Each number is 128 + 24 x the weight over its row's rms, rounded and kept within 0 to 255. Layers, rows and columns count from 0. Numbers have three digits each. The size before them is the row's rms in percent of the matrix's.

# q: layer 4 attention query, 320x224, rms 0.0955, rows 242-255, columns 0-111
# k: layer 4 attention key, 320x224, rms 0.0926, rows 242-255, columns 0-111
# v: layer 4 attention value, 320x224, rms 0.0877, rows 192-237, columns 0-111
# o: layer 4 attention output (transposed), 320x224, rms 0.0757, rows 192-237, columns 0-111
q242 100:139147105127134167163152083165068128183137113132103098135147117122105108151151086112102127132082146152111140119110112142097121185161110164146141130124078117118121148131110113101122135158141123154134095136096148154143136137126118098124097148110099149174108159139122130129132109072156121105190124119112116131089118170134132137163130133121
k242 099:123131063110098133135144123146155141152168132116128163143087114160130155161086113176105148076117161154149081187157127081133105134127147136119132141133109123063110117122091118130122113108173116106176114169118169132116137154089143126143105148164103139106151136102136148112131165152182146124121115146140141136086125137204134131132114149141
q243 108:143120072108101131137117135123176166105132160125107099103107115142109117130162113072137077132106159162146119152123142139138134112080121123154103121088152125134130143142120140118147142132123088128136119115101162116126149113126140121161134150141174129155127110152078121119111127146099149119140111173121153130097123130145085083099081099102
k243 103:126129139105129098119097149111089126129175117162080156100128118129109101118109104148107137168056121094146134080113150087111128143116102160135111093128107100128141153136134142158134134097139112164154109163164125145113127136106120114161116154098125121133151141076129102113091145121141123156142113125118143147119122139086106123132136115168
q244 098:142134124138150130155154141133157139152123093099128119140149107111141142090169101136110134125083168124141152105086077155117072168132073159124149106140140133120127180126115168156170113136095165140102127169122092129149140099154141133104150149138120123118138109096146133116168124115146142115126096123171102153135136099121135124163118141141
k244 100:153076193115088137149096153119136163152156153127159171115117078159165084133134108108073102136097098148121117120104165117162134145116123091118116144148137153113105153122109138145130135145135121126124138138119091103103130150099082155086096132154134110129075165125132100120138122128135131145134151130132133141111109091145123143123175152128
q245 102:135114102163112130155098146110101187113188155118078111107109140123168154113116153138129142117116139128089148140076119131107124128105162104124097119125149109159111150091114110101164137115175094130137114112143132149142124117190072132111127142103094121122088103139129100135106122114162147117114158134185137136184155105081143142146133132165
k245 101:148110126089088109129135189106109135155133104166105137135129107103144125105150107113111164131079142165142139123110121127104152118119135116111131118107136125099117149107150145185144137122121112132136099121134141143090158102184111143108159147093156168116082142129109122166107111064143136138115141153137153168146121112131100135132131115173
q246 097:138160088143130093129113150092160119084119132097141132134141085127134068133180054118156095127113129112112123133069135128115104121106139086162128116123131148111114115136139119109124156090127112092161151132119137145121103134140111119139167163116111132142119109121123174147151106158141158074088145102124166118152119119173129129125104156151
k246 099:131124139122128112116124108154134111079173079170147118117109136132115109143147081161159149186153127128124095095113110106115130106130124143160109167174112118154125116145143153161154098118118141141127119116158120114127135100145124156107110100156156126172115159157099162110120132120161096143106122136147105148108104157122115130114088144112
q247 108:152093104106145124105133146153134118154101153151127087144147114081127136081123116111107151177129123109112120100109059151123129140101151173097108125095148112139147111131160156134116095145122178147166088147112151154114122131144108114146089121138100124133136099115155162160140141133146123130144121113131101051166098111062153135123103136154
k247 108:146173147120155154134123105119128084104138161164122113118137096131116122154103072141103138127105126147100123171139103162121126143094104131080143098135167124159131144138106101078139140117130110106146140199140107094097118143114090140141078149110080136132090153093133117131112142137131137116126128148117137128132121156103133106121126116101
q248 106:124184143129139098124124095132108139163096131135121066126149138154130136097162134126111140123148137137130142118142122118117116145119112118145147136167103136120154124057106122140096115095140148076131114136160169148185149143110116116096103121134131165145159121124158103115125088087170098149155131098147133099087080148106168100123111140132
k248 102:138148054128138148166112088119106124100160135102146098134135140137141119100132128118144117109133137147092122147092099145131123162110154157134120102127136148103135145132118130118124094102088118138120112130166108185107103095118117138103137146099153126133067168136120137156127146130141126129157117120172099152137149138162159071097123162128
q249 108:109126104173118117110138143083137143122123125106127083141129145113091182121151128149109147146146182134115137139126124111065142144207152156128160131137132101141121155116153116129146129143117138096100115096160096089086141104167134160184110184137141072121129152128129121120083135109146093076148114101092136147135080175117115089152122106094
k249 102:120118137122144091164087133183104154116062120148117135151120124138101110154178084130150139093111075152135167134148130137129120138163128128135091141125147102141119106127159110124100111162136141120158178137097103094107135148133135127132142139117131079154114142115116131121076131103132104125158133131143115142095137155112153132161141130136
q250 098:115126132077161096116103138105148138118118104142140123110137164126152101150151131075125150166156096182127163165157142086157116170139128108096123139127111127124121125135132106107119131147099092065128145129140110086135128114117169123153141159124158110146096099164126166141139112128136134132148124166143142098049128099138075121143123163175
k250 094:149111149163089124125105173147109093160140170132118140139099112142143102119119128150114091162121129150066146171094113124100190145146118137116142123154146158172165103145124106143138098077134127121109122159185145141150139105102168145100072168141123061131132148135132144098089155096111139133104138113121104127113126106146126145108149110122
q251 099:130117122182148090137133096103125149119130121132080126118149079127134133088084147137157157139129147124091139137185097085126126086163141117149095082106147158134139126154128124138119132116143115121181121119127146184124149142134102184162104152120106169150157108079146155129163127152081133143088094148118159166077083128123144140173137144159
k251 098:109106138161121124125113159124114117153107146101122123139138161131094116136063072180140156116146099119080111130148122163092152126117141123115122119157125129136129093127170109118152143123099145136130135052133107142109135111176112142160151127089105150176156135156111105161114091129105166121134091131120111180160115116110164163107130126130
q252 103:100111146169136140127125167125179093122109100144183158112104118109118121119093063102153184157158106110114120155146131158121115104116150132133149104124130128138135121124118137121083143154086109130194168125146158137144154112123156129141160152138097163124130121139127133115146142112140144118085149116110161104178133123150097160118128156124
k252 099:100160107183062112158074159148119130121102129112146180114125137141095163105153156176147095128177126096098092126113146157118104113118162132146104172119123108137134090143137161141125132136113140096155135132124101122138114105128141125120136147116163141125127089125144150162166132118108143139121154139147138145144163117138155117116171122078
q253 098:125140149139132122163155142122141183167092162128090137143135112127134122125155162127156132156116076153097111108121105106142153120148167151145147127113154109142137102111062127113127113124101165139152143153094155092136150159138137175109143079133116112126150074162118106143148129118147138081132158092098092125103105146155159169150112105156
k253 097:162131139104105161144127080135089152098136127135134142103163167170148125108139122126125113111116112162134126112116153112107153120112121171134133108120114096154163165117150149127124146188136172121159100119118111109153105133123107127152115108117128133134119130103167132122141125081149139134143134067136108065105139098155082123094103110127
q254 106:145149147108104140136121163092127117100119100139124107098119104186115151131118112063119112135106183123159091128108143133118110079136129086120091134066094144104108120163125123140124094134110126169122138092101116097141106147171141085125127147133137140138109138096096118133123140145130144143089096132162085138090150113121153109132126134175
k254 105:099103103144118109128111137139147128134094122148091113155104155132117154142127137146144125111117167159161135082134099129135139117115118125125191114144148160104135151149150149145130099107118065172130151121153116128159146153137111152130112109142141120144138124100099095110165137111080115119115093133102126125129135147099114136147147130175
q255 100:100143144108110136111154145147132149143079133144093153110172129125114149117140134115106137102105130088130138096129098153132124098157188113096073155152095133150093121156156147095158164161098093137089127138135065075121109126140127110150152118163165106131118137140101131155127092129145137126127133144111098157117120098168109179110118112159
k255 100:147147117148131112122104131170124097180140105126106103175115103123115119150153179133105112148110147115133149105134166119132175197118119144128138125156116162112161158110141101101132135140149133099123105097083158099133105159129140146144109130111143100139120136097122135166119105127140105093124127136161097091143146133137135142124145135175
v192 105:093108129145135120163172097106149164081128151114105117146100154136114115137155114140119134162105124117159095127130150102133136127141111158144171152173117146123137113135121137096131125113152142141117156139135136114091139101142160112115170175122110093158128112145166109149140133114162143138090125105130173145123118101132137131165107185074
o192 102:179146131116175132127094132114099126155117106145134147098111097129143153144147147115128137120160129104104213136148112137143116110119152106151116162088138122122092117109128155137149176129129127059085129134094130121138131129149085148138088100119146148134098174171082110118141121134145125151131100126103081149141185141081111093130130087147
v193 105:126115131149159078136100178116151116162130113140139166150167128169138093137124117134142098126147137126145111076091127114102131138138140102179101161099119121169095125139129109144127120146127136162136141115158134102088126140110125135086144085138128119153130106119149124127106145149184143171109123134143154135128075107140142123185121145084
o193 102:087120139081132177123131088150083128089126115123131101101118103109123185145147148135121138115099123115143115149142135127141127127100111147109147091131085143136144138099129134108129154161092116129190130123120147121134110129120137072173150143138128076078126161108137122110100105107108126136147129153089124117115131140174091185111137126168
v194 100:125087117091094097125130123117134134141136081150152166116126119127188130186154134181130133141136112117131151092103118080129125131102117125130143156105082127142114102140124125104119146135115093100098167160101129120102137110104157095104092136118135109079140111132144113129105152115164112104145110138131105112120084099110116116129159128105
o194 105:102156156129149153138133151094159095129111132114126082090148116140099151118114124067109110112121117107146131136107134154181121109140123112127094101144146123102145122128132117135141121153152181130139114118188112161164170120152133105172154144109135092149097137079125154115125134131128118156126135102118123124151151148131119170117123141153
v195 100:154154109130121154140138116094169124117092077087142128130123096133146101152153123149121145119139172128138150127136092127147079128130128131099130107115165103153102182121100146079138150127160152148117161162146170127172072146098129149117162105098159108110103112147103130134124131133113085142116120147114153130086132093167113131194131118129
o195 103:139106114137122133139111124146106138077139124156115101098109135130092131096126139138147155138120116074126140115107103126143151098088116124143132164132088108096102080113113108166098112161097112147137131108139056137095146114132161113139102149141118158115159171130154116140144133116133121082146155144109103104158155127053136129080111141152
v196 090:145113111131114133108095148107081090146151170118165105156098120088100146050097142102142140111135115131081133121130171149138103120170134090128173115127141127143133151132109126092148176104147122106140116107127111127122121123161122120071082135106165123113139123134098120143138133110134101128165170152177122143106101127155133152162113115119
o196 089:112138125124115159147150139131131159109157089136126172118183139110134165167164110114121098128133126114169126119118130098079143196079120168129123142153133161136114095128150089131120124144080142126152159173112141101124111122097113146168142104113099118159144096139149153098103115151148122135105103111116159109174142139131111110109130155164
v197 100:106148148129197150119106127108100165158111135100101161140140142137157116144091152129085136160153122170132155113099111159103120149112126123154159161105128144119084137117129167146114149085112121163125117127187129148096096104115104112105174105145083153106145123117162133111150146075112118149157136150140152135158134134093145139111131131153
o197 103:158093133132064104134118121140147088102127097138151103168117134141112136118131112132156107089156165130117141174139145141109135100140101118109152112104143154131179143117123087135103166159120143104113143111084131135112190144117139136146133153069172110131121156113106073122110095139127161127105090116113110117141125110157104103124145117112
v198 096:117124111156119137145121181133096140101116115063172143151140130135116100107121168113135129135156151117113135120110129092101129136128157135101111160103100099097132146164115133149095104120165120127104091130104128135145118121149067137136168159098149152148139116104136169125167087100141130109150074133115161142169178123148149128158097123115
o198 095:085155140088145112111132074140115156180124136153137155139092144160134197130130096136137089134105083163152127131154143140110120143096089111175169095141167146136154088083133092130079139128129098141123174105160165135120147132106154092118129126129129130114138141121140113104128168136073127113097154135141117116122118125181103125114113118105
v199 106:141139144154126114113105129123143109086103122141130107084096096135098121139105182135123120126124088138141125052091131130141135153125155145146101114073157087134113120147128154120094122187145121092154094132106135091134178157109086119134133090150129153157126103128175124145174120121087094121150112157203101113098136128128083137097137128118
o199 107:116137149120148146103118123153116110133108096131093149148151129111176137127134067167165105121133147162129097180158128145118072122146134139109151113138084150108157134112101104098164114130099128143122150125180108154139098117135160131118119123109116115122145158099133119122095129127166144097112135129089163179136136140150146138073157153126
v200 092:122124161177125157104072135161147154177105125118095126128095103093098106138107171142102137151114133119122152123139138123129137179130097138128066122115122113115149102143155093095124137129118125164150142167107093136181094151131123110119170069131139120155157110136093186106123100131157124199153140124136148098144115107174129106153130110134
o200 092:112162106085125099149174111127095124095106107156147145075155130167131129141158123118144153093107140085108102145141129137125116140107127172123178137121117088150092112105111160145126123147126130137098134101141161086079173104128129098137152175120118107104096143151188095177095104115143139128109134129123176130095172117147120132110123172115
v201 103:134141099098154128120090127130148173101138140101161111153139119129110170133120174113143121115125141158145119145148121115123114176140137129149140125133130125097155175098118174119153090144133141116124059096153134151147128125140105167112154159173124161107143108140152115194141127128134104096107116188129140160101156113127129129155159137109
o201 103:136121136148087101112134091154119088134106121127099152119128163136144133138122091137127144201156134129144127141115138124105116121095154137114112158128135109130146097124106087148116178117116115116128199128088121135100131147153122127166105138082118115151121164116108161109123136127135166167146107079120148140134136142174124105125055157158
v202 102:126177114152097124114144109121150170117178069157143136092118097123098121162142163191146072143120120158091180194145107138144079117131124142157139145156139130161136137142101111163138128115123109101136136129113111081155082128154128129156101135122112127151142129118074132153139103145123153143093111131102102124158097159143157120091108139104
o202 101:135138131105139118097093166158149093139095156105098136102142149106142106131143112083114163092157127099142134111123148096141164129139125117117133119146121158115128102106139198105133126089161141123159143103098083123126123151081143116118108106143157125149113124109175122100120144150073072099155174132134122111112170100111101153169128178136
v203 101:146130124129152196140106150094093198137136104115136162091127121128134140151102140117099134169119112168193121096132130115134130147107107144115153117131098120121118144129069164125135116101080137127170135097128141128075100130134138117168120099116138158099140118144149158124183128160147141099111148099069098157171116121163144106130134094111
o203 108:147118122129137073160140090161174110114108171111132090150139111130124124130137142173129104104170127108096153163145129162128142109130143141129131163104142105095126128098177135115099132152116139126090152120129114143147138127095142117118113139106136113134112144101125115112109176052103114144126125136169125099072151170138123124125118150159
v204 101:142129099139093119134131110111155121122125096120174076132159111134090114138114146094135126075101127114194140116107174104193130121132131096141110120134120112164106139142097159129165152102111152077154150092118146138176119135135121117098092119114144169126110081108123143153125183127116123127110140171117126112150121101116097129097142123107
o204 098:149144177134146145135105104104115142143133161160135178120123157116143138136142142163139131184120121157085111139118113132102112186139106141118159126139153106123173148125135133147118123152123136131148109139116127136118141161094148161131133118141099088145158133129172143102092066093126122138149116099140174116092154131151138149153113165153
v205 106:153130131127133149132141144129131108152116137124116121108135164162109132142127139137057164115110093152133078089154140112149114123144136131124133107148134096088138127118121183130160136124138149163136119120156149135143105145121124108083087123126076130118102108127140172118152121133167125155121169142109159122138141127088116118133123146123
o205 105:096148151144092102144082132130112129093133101149109089136139142121129102100152101130148110169176153089121143171154115127122123138123095159138105157122123165164089127089154139123149115141123134128107140153109110107132119111084139157156158103129113149119150109146138091161108142143123101093127097095179121144110118101153120103123149130181
v206 104:103128151099100116131136136082128097133148132113120140172106119039172128106180137124126132114108124133150159137144151096134131123138103151114100121161116156120126100125127119152109144136135076142140109105118117143135138160132145118133092113161142101096143117154106116093085133098133076164103167136093100110110146120130154066140116103077
o206 102:140143115132123152142160097110180100099130153144162134057185143147113133142118124143085127175115109107096113110103096098130140136114131121117141137133141119121126129155135143090164099096098132124131151165112103106142130098125110133157135153111133133143131161100129166141126139130148145113141076132176111100146115146124152160098138165137
v207 107:144103166177082176129156102118164177136082136121109094114113114108118167129117155139138166126141159125117106142117121117114145085144151127136118100105137115110164150177124161135091072097143123143136147086120152110139097095144126158146061141151153113162126109151110139157111122143126138110120112093120100089125158126137157144085118133150
o207 109:145094086103162074140086120136097093117131162152146204150127134118114065096139090109122079138146114153094134097102140109136107162138112124114121140109150083128115113105133117123167173115117133118133080131145099129109164130129111133114141155168112175118126162143141109108170147123150143128113116135142175181156125123125090078152091074076
v208 101:153132127146089115118178116130165128113153153132096143126043141106107140117175087132100131170104114117106127120129103135110144123148119151131105144070118124130108128154130136158133130132129116118152138128128155089151109169116134127139147103127104110117074107166149151145146131164131142094117085164115113131112097182148121160113130159090
o208 102:123150143098120154155098126124135139143076071116111079120182095154118137128099151106130117115112121133163162143116157151173130122142112163153156109131158132129138098104139114107153118153090128141127119127159114140130141149134141109144069142135162136136127141102105106135108146093121077119102137127131118119130113108073102088131155104138
v209 096:136141124141136100113149122107114114142130112104090138088093138116092128134143148152153110150116151092128130116127120129162130101132169114153121132116100178096108125145129048130113073137117080181121145154125151136109096110117174136138123141105162142143147124148059156173139088139123125160157147152148169109137121155101092116093095158165
o209 096:096122103109136141127113115139124130089084141113154080163128130132119155127135111149089174119142109131080094128122132109098143113045110173132149106112150082079174086120110149178160130110114151117139134143143122129126170157105129100162143113142127099152141126117182117104152150105175111096121126114119114145114140115116182124160155095074
v210 096:156143133137156106115119119087138120128155122128150176188124151142102151134135103133107143138121153095112160135079099112140104140156124091099134117140132171179144160161111130101076113123108144112144099094151160125148129163112105128150128160107107133142160102149170106142126117174135125140128115099107157133142108128142128105116137100124
o210 098:084112145180109178135122119151130125126102159092133122110130128128154132146109159129081119125151144149160157112154104131135171132124126123142103124093125104102143124100160097156150190118156137154084182174146112139103135084100135109091109109150132110131106148103091128086110136092124120115099150132151116111109183105129140139158126109118
v211 097:104132128145122145098128156144141164124143177144131140089064157172135122139126131147166115139110106116156066145172106149116164095164130141110076128108127124124143101114130114162139080118133149145161150121146128153151158130148126126120126106092130105168094151130135132090143116117152081117152116125086156132103113136159148091131169138157
o211 092:145113090162158106129115109116102105128121101125149133167141098120119141147126113162107161128137142120132206113112110156114106138082098107100130131079125153131128127129154139135122145108131087113140140150119155138115081151108151085127144126133125144097121149126119153142121188124165142127126145075171122096133162159142146163119096153126
v212 100:163115121124135171113162126120159104116108126124103126118135103127160099214135118141131144073117162142123137111148121133162133108138117124130127097120136103108106080080118115140117129155122168138121153142147147129143122125148120136116143139176145138197178161141124108167129123132140140113108135129126134128095153129124129140145123160164
o212 099:123117135076097090127112113093080144110147113172162094119129103147090129092137136132098158149136058107130138130140146106128155138123136110110120166150121143114135158094142148129165121152147079111125146126153104106115103093113143110143137131077113113112071135132120154131140096105146120120127124108132109118140135109080114094147146090112
v213 094:123126130092135110132156120124147129152163142127132121129109141064123153163159151122138143129155101071110133126097120152158110133139087130083118080117127170127084150174139167159126138121102064150074103100157152102090107086133130130091127101112175112132093125104139159127149134132110164142125150128120119118119119133111143152131109135162
o213 090:121111116174163146114118118134143142082103148154132114154154123165120132129127071181123108131119105144157167163132097094141132099144141135112134163142129150141158130132110098113117087118146159108180122168073130142128141138105160134104124180152128116121157131117096117089129125094136100117159171142125123123110134131099091105140149125092
v214 098:095141138141140186132163152099145149094117060095122123142102119115147157130176110113115120197106168077133129140090120151116127166145111142167140165079131116096128142145105122123132083101159164126135132137133114124143133111138147154141145092133112158134108130126151124124144103155145178135162130137112086109164124157135139112127146107110
o214 102:169093103080129123151081134128108118157123160153146138165107152136119086130107179146134124070139089165154151164134126147131130104104130135077167118104099120124162100140167121108149147143117112095115158115131114154141138133141131097148105169109130118165137152128126117148141173129052119167087120117167136124132136157117119092123095138116
v215 105:131106101122081098183131159143104107143122137174137117178119124107139107161114155119114131130131128155131123166083168139101132099137103145121110122161133085172154144128155132125141108165154129109097127129094156074115115158152118148156135140142151095108153138121112141144105123141118141142116117143152090115105164159108173079108166137108
o215 105:112113144103145164086140124070142131141162100130145144102168158129118147122129098148135113132109089110141137128122096097129133125143104098094104177101125152131127083150088152115147108116141133130142125127161093170144112117132141124094071165163103140138111121134132128157139126142104131141138159106138138130140102100147080161144098107132
v216 102:156171078119125111149119117146181159094099128125138133132113150124145157124145080164131088111141101128119206157153102108124168167094131104103104153111168166160135139148164125136112166142084101116110110109120108134122123158095120152127125113112141125138124112095120159100065117127109136118076118117135105150116153131166132123121143122134
o216 103:127091124137111156109148191140094097169187138171135124121113118117132127131072149111150176184101136120153091112085118165148120120149114145109128110131134102098109154128112130116122129156137140159132148152134155113094144113143131139149168158124116074123144191121126108152162100104141111121148123149121170112118082146163148156138117136098
v217 105:122100135137146133111121128126175159132127093145148160159116151146136131131088136130063116169093109157100115136120157130145136119116125114138088119148134181127123135140107138120132125147138153107124142151129124168162077150150135134138097163137135098112135108149154168130134138114161112139167156154155084123196156124128132171128163120199
o217 107:108153098159087104098098133140126111079135124116124107123138159151122121133155085126132146091163158125144138121132120134132096130126146144134169114111112106118175119095145142123102123093156074141149095094100114115121129133096109135134141119111110123126086158119119106126119134107106137086149128097139168124122128119144160099172112147113
v218 107:135126153139139126170158138138143129072109116159139146132117099094126190141129161149103130131142156165115127120166145066165105081128104154121102092121130100103113145154089164105113144184165125114088176106127125124108133168138120154141130147129080112162136116183129121146111090148095165102145131116164123129141134109145069099184121157107
o218 109:097139134138091113121109098101119125155167126101112148132132144190095079092149096144161178124157109108105137140107117197108119141131145092148124147135105166151092105146156102112148131087089127144180107134135090151122127109124122137133168131189107137132123150117161103141126129129134117114101097155083104164130138105101163105097107080142
v219 105:147162100122123117086135134113156125136174148141117139107088123175190102136141098146112134135118109137100123105135089100120125120150149109101178109140135137111086095127101174108131155143136102125130138114141145134144111114085128127144093134187131094116125112139112142140098147128155130146113126154089117114148108141091134073116113129143
o219 103:091110124168117127136139116126123115122154136160141122140141110116109137120143128102142126148117109140156141118097162097128114133135130166124082103162161127127161195168149140105158110087124149130134127140141111117101156151133133128112149116076090166125162147113118153107114134098104099117153151137159128116123132102143135189150155140078
v220 106:105156154118095131188109100131136144110124116121091154103136147154153157083105151119160183148144111132156135144107115129118145101179119094106097102177121121144140169143127146122146108122127109134119133137099139119122156096166089163116080155093167134137145142122161123135148154123111109143133154119144135125109139098162152164105095133112
o220 101:158104125135152150077137113123122120151085136108169155172079102124079105130158087110116105109132127093109185111134090133118090172129126104152155141074141126092113124154164087129133144108151108146134139137162101122115133143120132157128123142175123153156105103146121130127159123172123161118144112107115102118138115164147098086116124093160
v221 102:097173089143142170183090096128153134097181118088148129118166158135127107148127121126107111115122132097110154137144112097145093150122114106114109105119138177179137145096139118143139146116098150101151136127105159117132180146108163147139118134128145170106157101117147138125141162111138146107099124138183149086112078147137095174138172115141
o221 106:157101127131123105108154158157129104157129117139134104128126120074145101125122145115134147112151144164138132117114146143130152140121156116106163147123129119093161150125164122112115123121172137161140112135132089144129124117164121108099146132095141080178099121101128111120137122134137098162172125136130078142136169160109154116117127143127
v222 099:095140149158178162131126114112111148120131119109111159124104115147154127166160108123165119137140138130122118135086114131117106136139060193093119108163111106146107137119149122093125132102110092138152126121137118116086134159112084148097178138099130150117120143139177077097158136139120159149161100135111125102127145103163183150135110154108
o222 102:106081106157117116109120097202132121174146100111185121144147116129106115104120143134131107098144159121083132120118106170133153104104153078138104121088110181131132145137110125164122125117134152114106123088118141161140148096138155090133137168124163140137138145112127142148093090129112150131096150144092105105151118180133089096184143078143
v223 103:121147140169112146130130118127117163116165146143091140119119167086176141094134134112103150124145073109110085150138123178148145114157088135092155098136114132130133161137148103126165070128167087101151126100099144094119157120106148111119168113142195114072114105115095108119116100118123119165188125146149129126108151168097158091130098122117
o223 106:114115081112130108132153112107119083137116153142183121148142123139100106188132101127169121126144156133108147151116097099119114144116133134145103163115180158108132111143136125177110163106138145149094110137132106143105131106168149111146100184164121131208163115136129159147117147158131126140098139146140136156161126119095099147129154144134
v224 106:096095122146139150110139092151126112117153151130099105125151124100158128145153127092150142125098127166109130124107097150094158131102107121167107152137126148163123115113157114151123140099145117128073096128124115128092136150120092113147085084147158119119161148109038126170055136108084116158093136131095134106113128132083115104119146100126
o224 107:169123118124101100131160142075124127099138121131148170113093155110087126136065127118135164111099116095142112122136120110176101124114162139137132078132130118123136111193098118133132105087119174132183141121116121123185164097175160155124135158144121134154137102134134132135147134154136147104197166126141114121145133168139168136123121164096
v225 097:155156130143115121156149101181132112149111132162159150142128153094139072118108112158124161108099156149152137135155118087134113133153135082174132140126061169126123143124097166170105134123107147128129102144137099152150091128092117158140131144091125126150128117102158108126159155161148117102089093105102133145146159112140149183148100075105
o225 094:159108154115117155106122157113137128154103139119101118120134102141140154114171129113083112201142135144134112143141123174144137145099106134094125121114174095102113145110149101133149129116095140150118107081120140115054161108138119137113198109122113099107098132147070115107105148049132108132118123123160117123152122120108130119117139122155
v226 102:082164129156108090105141126125096156123160102159104079146110165129118141134117125129113163137119131126113110150136111112117168111112156135151139137155123093112125115146143097142109141107133126113117120160120155104125133157107088118124127097147131121111165139155165114082132115171119104124146155129098120093111152119144157126101155141121
o226 098:119141110100132114146105123119178140124096136105130152084123113147124129145167154123164107088111142114115140107148132142138106162123136118159122134104130147139128103132081124117143103099133077111111130092106140124145144072108173117099144141140111106149144141106113122150129142141147124108141168122159087141099093141122132119149152110089
v227 105:088119133161142081130150150138118102127121130142137097165088151105118155126143135199131099142114155086148132106161116153177110164111128113151143101159098092169124091118128138132150130114135110155100125122169100129137096144099131120132123128130118137111088124146173130135107134155164118108134149097108142134117129131106159117113136140153
o227 106:126112136125162116144119123140138163098125124094147140065182137146144084151154134079136178116152148143108098141115154115144197080104119146114105138118166138094114122138128186145112132153129134077166141112112150108112129083117126152106172108134147152116144143087116145131109080121110120148100129131143121147114125145148108157130115132117
v228 100:137137096109139132160154127072104148124159152128137116169128160145125122159127146128098132152108128101151123075078194146162146131127094135107123155171148162103107160073145112141122157153131107110117113101132134173126167138138099113090142093153153151145170063116150105133093115143139139124165121102091109117099152132056114102096085158146
o228 102:099101129148151077129103138123172118149109161131173162098156108112145162137145120134157117121180093132113120172144104098096129117139163110138125125110113132161180093154095138083096104120140116128133180144083137113139088135133146117132107154121120109124126185148130154128126134090131145152095111114157107138154127130203139142122175108119
v229 100:146158123135152140153083122096150130137092134122137088093148172109124178085137129123142127118127166098152115142118130114125101150139149110143119138122138140129145161134117161128099143094130080149147089146150136128095114122148135119132160112108158117159064127149117108161100138120136144146161162101125121118174108144118140119121127142139
o229 100:129092126138141102121153165138125109146136117141154153152120120156159116153129149148147144144179142139118136104141123123139160161115142154140142124131157100107143122113164117108171145153118172099126139128169124166127154121101140135099116094109091115102193115101143138080123125136116155145108072152115167103066140084144095113153152143132
v230 098:153158090135100077152133152132147155118124129134149152171139155126072159124102104102130151078125128147118152131140160150150115135118109146146107141095132073106136147131161111116119086136155153119167108119144135113121138125136159148123165152131120095138176124104130124116105104144184131134186137136094105145122135119138110111169174152100
o230 098:104145156140155159137153099126141132139126146117121125114159114128140158163154175191132146173130147128115127094092110128086117122117118146099095109169112178157122099107133114124130160137107082166086139108089092099107125143114110121139097113130114119155111147152128132117146135181113139142097123151158145148124085123105182121127092097149
v231 094:099155118144166132139119090122071138151148129167119151184180115109123109167085161127172069106142157126128155154083147163178156108189106134143123091121092135112103143110137144100112136109143120126125114151111104098145096148163120120133123111107121116133117135143125120130150156138103170133132132134119154191173132156142104169106159082141
o231 095:143125160104110115105150129133196107145114122107122132104136142126127105116164111136120162130134100133102080100179107142067093149112123128098150144129126099152133105119123100117128149116131113102128127093134173182132158116129098109121110148149177162147116115103118136082137132158147108137145157131110129082124150155162139086145126140158
v232 110:159133128153165094143117107129108128128090111137143131083155125087090159095170111124172081133143126109121142169128117124140148112143126125141131159140138094150126147152143159096113122139070096088139169117135138105157114094141148186131122145136147104120101130129126118152114128126107087147128097112138128183131153130123136142142106123201
o232 107:133114106123122191101137138118116075112147128124141141177137107129133073100087124155144158142124139170121114093085109138107140152142160115105073090124090170114140108130110108110166158096162158135130104136141117149090136138135104163117118101130113156155139136139148113108155145150142167087157117164124140072122092125160106121070123105113
v233 096:118141154117132115110112117116116168155146105145101085198114090138067099125155140140129116066138142170140119126112122123138133142120141136128159148163110140103168120096139165135132134099119188119110145094140137147153148123147163088158087099125110084144126170128103142087123139123101132139152114132134140127136125091102122128096155139084
o233 100:136106105129120093141155145127122139163135131114110150098137190122166123122118154112112176137114137128123142161155150117114126160160135118131111102142163092161111159167124114127141133158161081124123082154089106125116145168122087164105138166099148184125148097128138099153081134141193109127115149144148147136150120098166121135170095117140
v234 106:164102111125064104138156093144074108088098111120116112184103086133092141129135146168127129096082130099119153102173110126150209089140144138138109099144116160133128141136126136124174134055110151117093141108086128129163136121134116116127109118129131121135132117131127142135138148151145085117118084129091129148134138188121147104126133132098
o234 101:111132182129141147114078141123148123162141125122139119105141190138143141136166068101141120106132084154128104150083153154134079161126145109104116154108124110118115093138111161141120082146141136131171120143151094114099082163169152139141103123125119137107099150109093104151078147116139126124141138128176170122157128084075113143131099183135
v235 096:159154146140135113200157135138128115101141159109132170084143114119128113112129171190105126150140147135164141133109167124125092111148145158141136126129096118097085102096132143063121106134179127115089164140133148141128152133141134138137142163120142052135182120175131110100142134104118137154133107157201161119139126089140154132154151124122
o235 097:112124146104100069085109129121138140122068098115160144155138145137160128130131088138143134133115127117083150153125119123059149125078100130124108170105140158122112119165110114131162138150080123115165152122152121102114122135104104070128135102154140179127086125119120134119135119125161123100140105119061092134142138138101106142104100142107
v236 108:150118150150124145137133127091124104099093122089150102133103120169164115145115078136087094141143137146089110135124113147110098077124150134148112158126143067084153124162098146158110084156142164112160157133129146122146213178147113127120147177126111136132098098145126112130088118100145125144143106127164139145109150115137117143123144118092
o236 109:107179131093108130110108102161149139163151144140117150118160101087157141083135176163154134155146139143150140115105126122143152161125085112120141134125127168125122114084118128121117166139124104167109104115087097131113038073108126151124133118109119143144141166100136140131182097153126117127111114106099109158175083124147120134120127091139
v237 099:118118138116151156097129099115131148145143152123155135142120115112120123149070166138158138109112133156140107136139142113119142087128116104105102090111106150100129107099106116120118161095107111107088108168150145153170101111087131134151105116147102104150070121149149144123161119084129129158145120140119118148145171128162100132137112160076
o237 099:142106156153128101096100135140154145109160104145147132143095159165138171098158080133121151124150119094103162134164129124136125126135141136099157101104134086087124161112154132108108103109141168142162128092105123128106139089185110059134144144105153139078137160139160114108084155077133113100122148107133135099119125126079116162156128112128